Weights of a small transformer language model.
Training: a variant of Adam for these matrices, 386M tokens.
Each number is 500 + 25 x the weight over the matrix's rms, rounded and kept within 0 to 999. Layers, rows and columns count from 0. Numbers have three digits each.

# layer 6 MLP up, 1024x384, rms 0.0336, rows 577-593, columns 256-383
467500509514489505495477518480518467527459495518488531518465487525493483503482519446525520499515510507491490447489503450536450496495525545487518483465503519501453473531521490468490491507493491482481542492524502455517515495494495505491506527518527516581497515482540488505473521543512484544492515524519479494542461501520518533463475487468525516498539528528476457484493540530506494551539
487471489493497549487535484489536499501527529524467514473446512478528512475483498572509443495534550547503493514435535508480470487475480494493508486517455487492466463471470459514529498561492479482524485461499499532435503469488511462487522511493507498494493531492540534505549459516522516532478472533529510512522523529486495513501496495506481496492510474498487525526467510469505520531484
436453535513493526517532497487449487497474480514521513498541450509495464487493467471498470483447469509474482497502500532498526490512477494532474476442472466509495501476468508481494533496506503481527472532505542520494471511474471534498491468506459525525492510472521521503441492509491490532480473460476461476502490498486510477461511483487486465516506451497495508485469447526484518546457
532489507512474494503520452509525533537519533489476529504485492502508493447510502458516532514475494506495439500502531483526492512509494508500514485526514489505446503520486499510533509508511483534488534514469515475486491521518451512501453537491509535514504516523548475486518503439481531505466487506488526509509523488480464531487494530502512489508540489503522509462486517497474463535525
465497484467488491511500531484486486524492492520519545471512485519478468499516489495484433487499563532487511507519477494474520489538523490520507529521489490522497497517506513545515490531560472460517493529498475497489513550479469463479511466499542517502503537476490473559497513486486527478535503481479505468485495468513528509523515485496522517488510509483529469480524458505515459495506
486488484501490457533482504513514494503527514470476507493490528517521528534529520515504487484462488527457542462480513462511460531541484538546523445500496534489457499526479503476476500538490514454474532469502522487505518484528514566493476499453512505445512510495482510503505539529468530459524523543529487497508521528496520488545501503491483546516476542512511424460475544504539531498545
504508520513506477495469475523476501524548528493515474492515504436538487532534489522478491483481485557542512509473477502493516510501464510506489484492547529466529524510496490527489526492519527495502503532516487478534497526502484529518502529503433467483499460524478521475479448517533513486496469501501506531494495521484462479457529465465467510471508533478527516546485520512519486481518
498487546478532532512513496502460461510473496501516479477487489488509509468510461486527488508518539484520462517500484479464544479479488502489533522440517505472524507496454494497547502493501455527472518462518538495477439460539517482510450493524519500470505538540550516475556445501503473503539475501478500493475486503474458533466499513484500467515465511506527484515520465492508543484547
495539502554495497468519510502517501485475476519499493527487510505513558492490496472510483470469506511512541506477507509453471544502510526523510506460527501524478550506497503507522514508516486522482521536491484505452515501473524469493487545507519486519445516462555505530505501482451486551510523512500516485520515486501499521485465536481543549539476491530512482489486484471480524452486
513506487487501535511490521494512471485510505513531476498458505509527504455533539487506499462516524476480483496496492506514526506461465485492503488527505550510508520502461465514456505493499559513453513457480502505519503533495477496539551479489509483498504504490483495446519503460477462481499496476525481516472525520496506505537473502509445508541499541483521498508475506499483489491509
514491468505478548492509551522475493485479493463503480494561494509508513457546510458523505529478520522499492509482472534500457522491508488504488479483524498460498528532497483486485478517488475522493461488502513506495468543475457502491511486507513471512524479459501514493517538529531478532523462494482463506523456532432521503451504473490467483527508506475514513494488495488501524500526
522522479509539502472485487454548502451463490496499464531514510498481493466529509519513494513497474472540513509496494509497493528513467508518531482507518441495524462502507517526488566492496517490501444520512450524500518496508514508456483459540452476516499522506501525509517506480526472484512461517516524463484485489455492527522522458496467485501510551536507506510497466489499505476478
489535514494477481468535547512527510501483483560473492477506491520490461490473514505435512499549497488518479538457502480501485490493495514465513501495459436514527463506544525527501518477476504475485507486511479502517465515534536484493514465496486503472512510494467499499516493502529509473522506470506480509501506490528542529493513503562549492483503495519511491516481520490493506474521
523495513478539550499493512527441514494485527524501519522509501527476454506528468524510516503489437474500471524486480496447482510513533542496505505463473528473478504510490533502505502433542444515519481531517528475512515500515456523530507536481512482488517462516476449510525494449496464489495478499491508472468487466478524511486484536496490522500462441522493526501520519525494503516483
469485493497489554494486498522468505470487516478479507483535504508489517506480520469513538480486533508524504526497491485487513465518533481480489469545541536487529513500534503536518527498529500521510486568497519508544487463486503536505505520497519473555523480532511469509516538499548465501485525475507535448510498498472512513440494487496526506546508502523505504499485506501491508466545
528515472516467514496540511495462478508519487514506494480458534482471529489533476504486534487493489545508523493512507528516490499496506482532540534525520483474500511519501526466459512520531497503468472485513538548459506475489526456511519476519511489510495502475500527481522483562479543477487526504519522520469511504519508525518493509470458498530507502498500476548490501477468491523566
475481476516493482506458539515478482514445453467487525516533537489528472494509519493500477456475496541514482499478478502492529480557530486513497503511541542495490484481434550507521485551485495491457516491463483494496457530440485527509529509495500468488483528480544492469491487445546493512486529484454523478479487495477498489506475517530528509473544509490473526491512515504494484476510
# layer 6 MLP down (transposed), 1024x384, rms 0.0267, rows 577-593, columns 256-383
459512527526529479492500509455519500504530525519476522502531503440518518490497493525503557502469492442494484486506552498520511521489499545492504469528518531524510472471496526518518470488488494458467497475494463500531496475407524497512499521470492522506478508467524504524501462508513476523487534483496488510481502551484478515466520455504529519523494497450479485519496552496459534482542
468513494498507537480542480498458455502493495439502460489513475483526523503491530494530486506474479517521499451502530503531500511495489471521540481518515479540524515511517543536486465493518549509515479529563476518513522536474532499485530491525479482489533553495498487485503489468487490526526484499479534491515492496551450482537480528521573520453556512460502517536478472483495529519547
492509512502466528500513472516509482510445493474488507507492504501487493534504495476508505507513516505501486497503538433469495464512519513501516460502488546479544561430508518471510532547511487528508560515501506497496510507452512478527530494502488531486504510438454489506524475542537515515455517521490492554517517516469465523478488514525512467488479500527518480505497493504487470515526
499501524516507528519506504466457446471489506489525507476490473500479515510482512520482505500496506524490443496533504523498490481489490478464519505475524444494530478470487474519461516514515464500487456478477476484462498490490533537526475526498503488541495522493548463533494493485503556454468542500438506535520478498531496520506484454506493508516505489485506520486535523487495497516508
506477537475517540509501495529453480530498522514478521480520501496502485477474509457493522501508494471488501520547491505522511497486527487472513485462513518496531499535498506472492567494511505470509510524511464521480498483473490518513451522532509496516459465472516498501503551527509530515482502490495516512520533541450494505491477515484519473556474445485472488550550510491494529492543
484494534505480537499521495507569502491519463490498486531545481489543502499533493492524500487450478512514486509500546514468545511525465522492516498504456493479495516461485557494510555476483505533464455468476495468449489493482506500538427495489501527452505483488460534538515512489496511531454479509529503509456456532493513546489455480500508487511447505559508498456449523540527465550505
447472448496516506465488508489475537480489499466535512473533509539534520509512458475508490463517485515514502522485498460476516479516498504528499459512527503502538548543518518495517467513484530504506515511544484499515555458493498509498526513485482488510485500503450528518508472497463502487497494476514500482492500517519509520476538502508497475465481538487464505513477496533470492519492
497563522479514487457533503475509505498468496492518494457511504516530511520493442516503509475498546514488507510562494531472542499501480522515506519489495557472485542479498535562492492507476451536459478543532536461470506501544508540485475544522492473563513491488545517512527440509461451511487496495455493448521564496498513537510476515529526487504548455462512500549476495510517494455563
493496491493516517517491510536536530484489526473534479545478519488528564481473509457526529555451527486516502480522465512533487489498496532531491494529525464483541485583460448520503509442499451506487503515484515508498500481525486462487483509500490472538506469532505475457547500503538485522498472532530527521468488518519462500533534511457490495487522548499473493512455509492527497516481
505466518472521489539453494520507537504535479445480495462517496539497470514541511498500514503477491477478510549490506495516457506558518508493516465528504517527505483493511491482510534475480522543477518461519489525473499535485486512518503528526524508524548488505483487522494483507487521472480538496488521513479583515512507478511497504492490492494483485479525498518516504497485529566506
500460531491500515537541472483499479513523499505480546508483485516503475593514504471475507509468466502476482508489466451515515460501519506485467491488523511538551491519506495500503521476465516524485475521486522502519536477482514505477506477501499483506506524495520527478512512458547477506495501535552510444506505447504500540441463538498507505537433477553457494551505494505518487543483
481454511486504473501489501516512533488503485542478548527520488492514497469515478534490485531509473456531519544453478515453544474507507537517501485542540488461520490457444516482513528514517493484517441493441510535505548509468524494535479480498477492512505504495531524474507525459548502481539493495508446493513537502493467474472526524502543506489521508487512496535473521490485518537519
494515480502494552507513545478492508516492545457474497477483509485506515471482504513481494490526498476514440469498512507468492500484488509522485523452454528498493498479495512459515504515497504472525536502483504574505502511519533503544504521463526480521511475529545475496546516488459507522500508494514488495504490485466463492502472494490458429516480543515508541496504526482493508511493
525459469484488515515505474493419527518509497472484496555542535534491471489490486511462527528460515515503493493463514485495488526517518524482481499529493452535475513492502488508476493476498507519487480499513537532494510504499477467516470526483521494511523474459520506545508485462510480496465474472569498502473519514525513514486498483480506545517479536511502487456520479542469517521498
486521517483502505478454505549532511477498497547525491505501559480495502462518492493485491523483496515478583513504505468491529514522525523528542496498482488495463458479519518508505507494499534493494499479506521530503510528503513503488537508522469480501540481528524503491506479521505498482496478489513445509517468490508561488496533545537466480489461512463518470525529509506433526509486
490493538516495497474491512467499484522509469503482474523524518533493488493501472481539544450523456492549471490484495437498512516502517470517523495527456471521433492553550488526487523506554496511467510490542512529495510527519526496492454486495481499528453476520488472495510504462460500481459500477492482536486498464484502494468530514508518506516479528507487479463503478489504499492470
482497468526465496472473512517477504503503500526507534515543467526472463522485515486550480485496507539488500506492452437501517477500511514487542478500555503482539478531555565511444479499445520517477475524481493494540502509475486529505539517481490486483520551462537511504487484441477478485505488525493501518474516463510495445499485541479533479480493465484473452528478457510527473529462
# layer 6 MLP gate, 1024x384, rms 0.0361, rows 578-594, columns 256-383
450463531478519487504513490487535492523511458505513495491475559508455519485492505463470496505509498506524517488469521506546502487519506486520530503497510526491546492494540527524501497457489508515533496515516494494488501521484470512459529528515538486509543480502508535524514498517525481519510507515520423523476520507526496479497492537528491455494509448510488483500463500500474526522466
523490503508499490525470495535496505498518499447463488480532504520533473514477501523465515420497514479545511496524463498547535481475484477500537500503505478528497502512509502445493513476514514527463504495476493526537525505496493498469440502500522471492538480519491512533524526522529517500537506510502505512524514508491493476558508491529491505461502518481471496487519463503532473482490
485528535459513500506478486534510505492491531478498507509521527499540504496514501513497519497457476478501522497487531487484448456532514491524537483562493529489463506491524481524477504465502486490455501503517500504486501477487498490487507467483484465504486470534525572511517514457475474476496511478506466500495483469516487536496488532536495492500509515505488491470481476508525497510478
474499504528476555482490483509491512533505495460517506498503477527509512477492523512556489513500464568535507484500490509498523474480515510539501512425496448474489501491502472487492476490526522508491521490499513484555471556500488514503542510508512516485474525508488517491462497497482525497498500489492542504526536463509532479506516489526519505453478470451502463488459477528548494472505
502455517546495530455486443509480467510479444487496515537511484547496511520508479480473487510538539484495492508497498508512536491484547489522533433516485504500522512511493499527497542521502547492541481500492448525509518525453501502518557538535540493514478515492500486500486480485521523515493549507503447470528504536484528543516501456521537491483507509474494470493471490471462477499537
483520523476485530524518477532522515511493499488457522487477489516489490479520480485479507490459534519530502449471525509483516491491499474500550496507523508482511518477552497470532448484513512465464482542515494524522462450497509477466494508518517501528525478494474472508479513522479502500479471477495439523514539491522468474483445494492480480536470514506541502487499486473457498491512
514488462463491520501527493507481470498532500473467493545506518539511507564462518514514487454489523486503474487446507528497483464493494471532482514548536465492489468490481484510471513525492479509521522510498514495505443470456494450524501464493472488495492501499517522543562542424516526471550485481494444450462506533496480536550457436536503514503498512490515490446520487482483472508513
488513467493490498488525499481485488503497480509498484485481530512495512503533538485561491521540533502489474491464501498474504497426520495517492475480527502476467562520462495490450507475462537491455523492479555501520490465498455473411510519490489470502471506521515519512504422486490472502486510518477522504478469499512500491532520525537493511497506528513493470495505498525504499469475
497500511513497510522511517476475502494476504509484505509490501507501509489510530522479493487525470513513505487496463494442494471506500475471494519525544465488492495480485491481493524488527507514494479471454527512523509476508490501510461520510462525478471489470531500459472489496503491502494427468471543524481524509502468530512488498523473538483507497509489511521526528492485464488494
508488449465480458502499495506507515488563542492491480500544559506545492492553474515487464460518490464531499514505500503480547464498501521498472483498507513506549515487464518466508536546492535497489480517538507511470511538533496466494560509528483544482526489528479519479495540511486511459519496546517475540532465482477502464481521442533487491450532530519505502470469453504504497491481
473476521508488455488512491482502480547492476531450511474483477499482465522485499488469495442488443529452518494486461549521493510483510518525492497487488520517437511522535484459480507512466483469454485494546485486503467536511480495519465526503526453475491459496570529488466519516468529498500539483477523512498468503497488492525530498531489459510498477450443491429528520504499501552483
536498506478505481495444459497505498531511477510481493523520520511497493499479479505483540490461482536502547493548522508466490465496495496473489469534545471493489465473535510488466503537500525512500544501493515483505465508463522494536479492512490500533496461526481565499494490518538576463543504460528498482501524487505460457510514467501505491514461493473501516495471503523491491500507
533541479447483524464485470508513502481514522501464528490474537511481525501501479471501501545506530521475542486564472478499519432555520534515509493555528524492469560486469479499487524513487489455552503503551480524500488480533487511513540462488466507475517462518510517509493492488526508544508507478495520547497495526509485454480490417497457494489508503567500513543478526455459474484499
483541557501511501491507525536489487500477522543473496484499519489510508458494516520471451548504453523504447507506507506473491474476475498485497413519509490473478505453541469521496528502520524484532501494494500493486453489458530454494515527487498470507483495500550490509506490552540515498492515488529473513510510497538518490521474460500479489473470450528489474483496528490515459505496
480506534513495498481508487466475458500511502507481442503485504511516504525501457522503469483485492472500479482510476494513478482453506470500564482511487459494453505532548496515478513487531524494448513497492517506479475535526528492543499457539491498502483491532544481490524500441492493502489544535481517466491477466475494445494496507510534471499451493498455504504477492510486532477502
500484516506462469487491492496518519527494511534472475491528499515514491542500482527479487510494512494504476500478428503480457506519491450508536521511515507536488492489484484500504490502482477479525539489546504503492496553482500488445514523472517509527439483472520519530468532453511512481495497513507490483532512485516521520438511513530495493487535483488529530565518533522500489536514
513537484482493499466493521465566490497484480516472520521532477461462530510516499464478525473501496510538520530481501510526503523520502460498476483528489509518486499473467498546535517494493478539485554460522463480470520491471487508482514489511503444447498500481504501551473496487493482479508467508526509515530502474491555492467473480504483467480470529479511514504529597475538460523501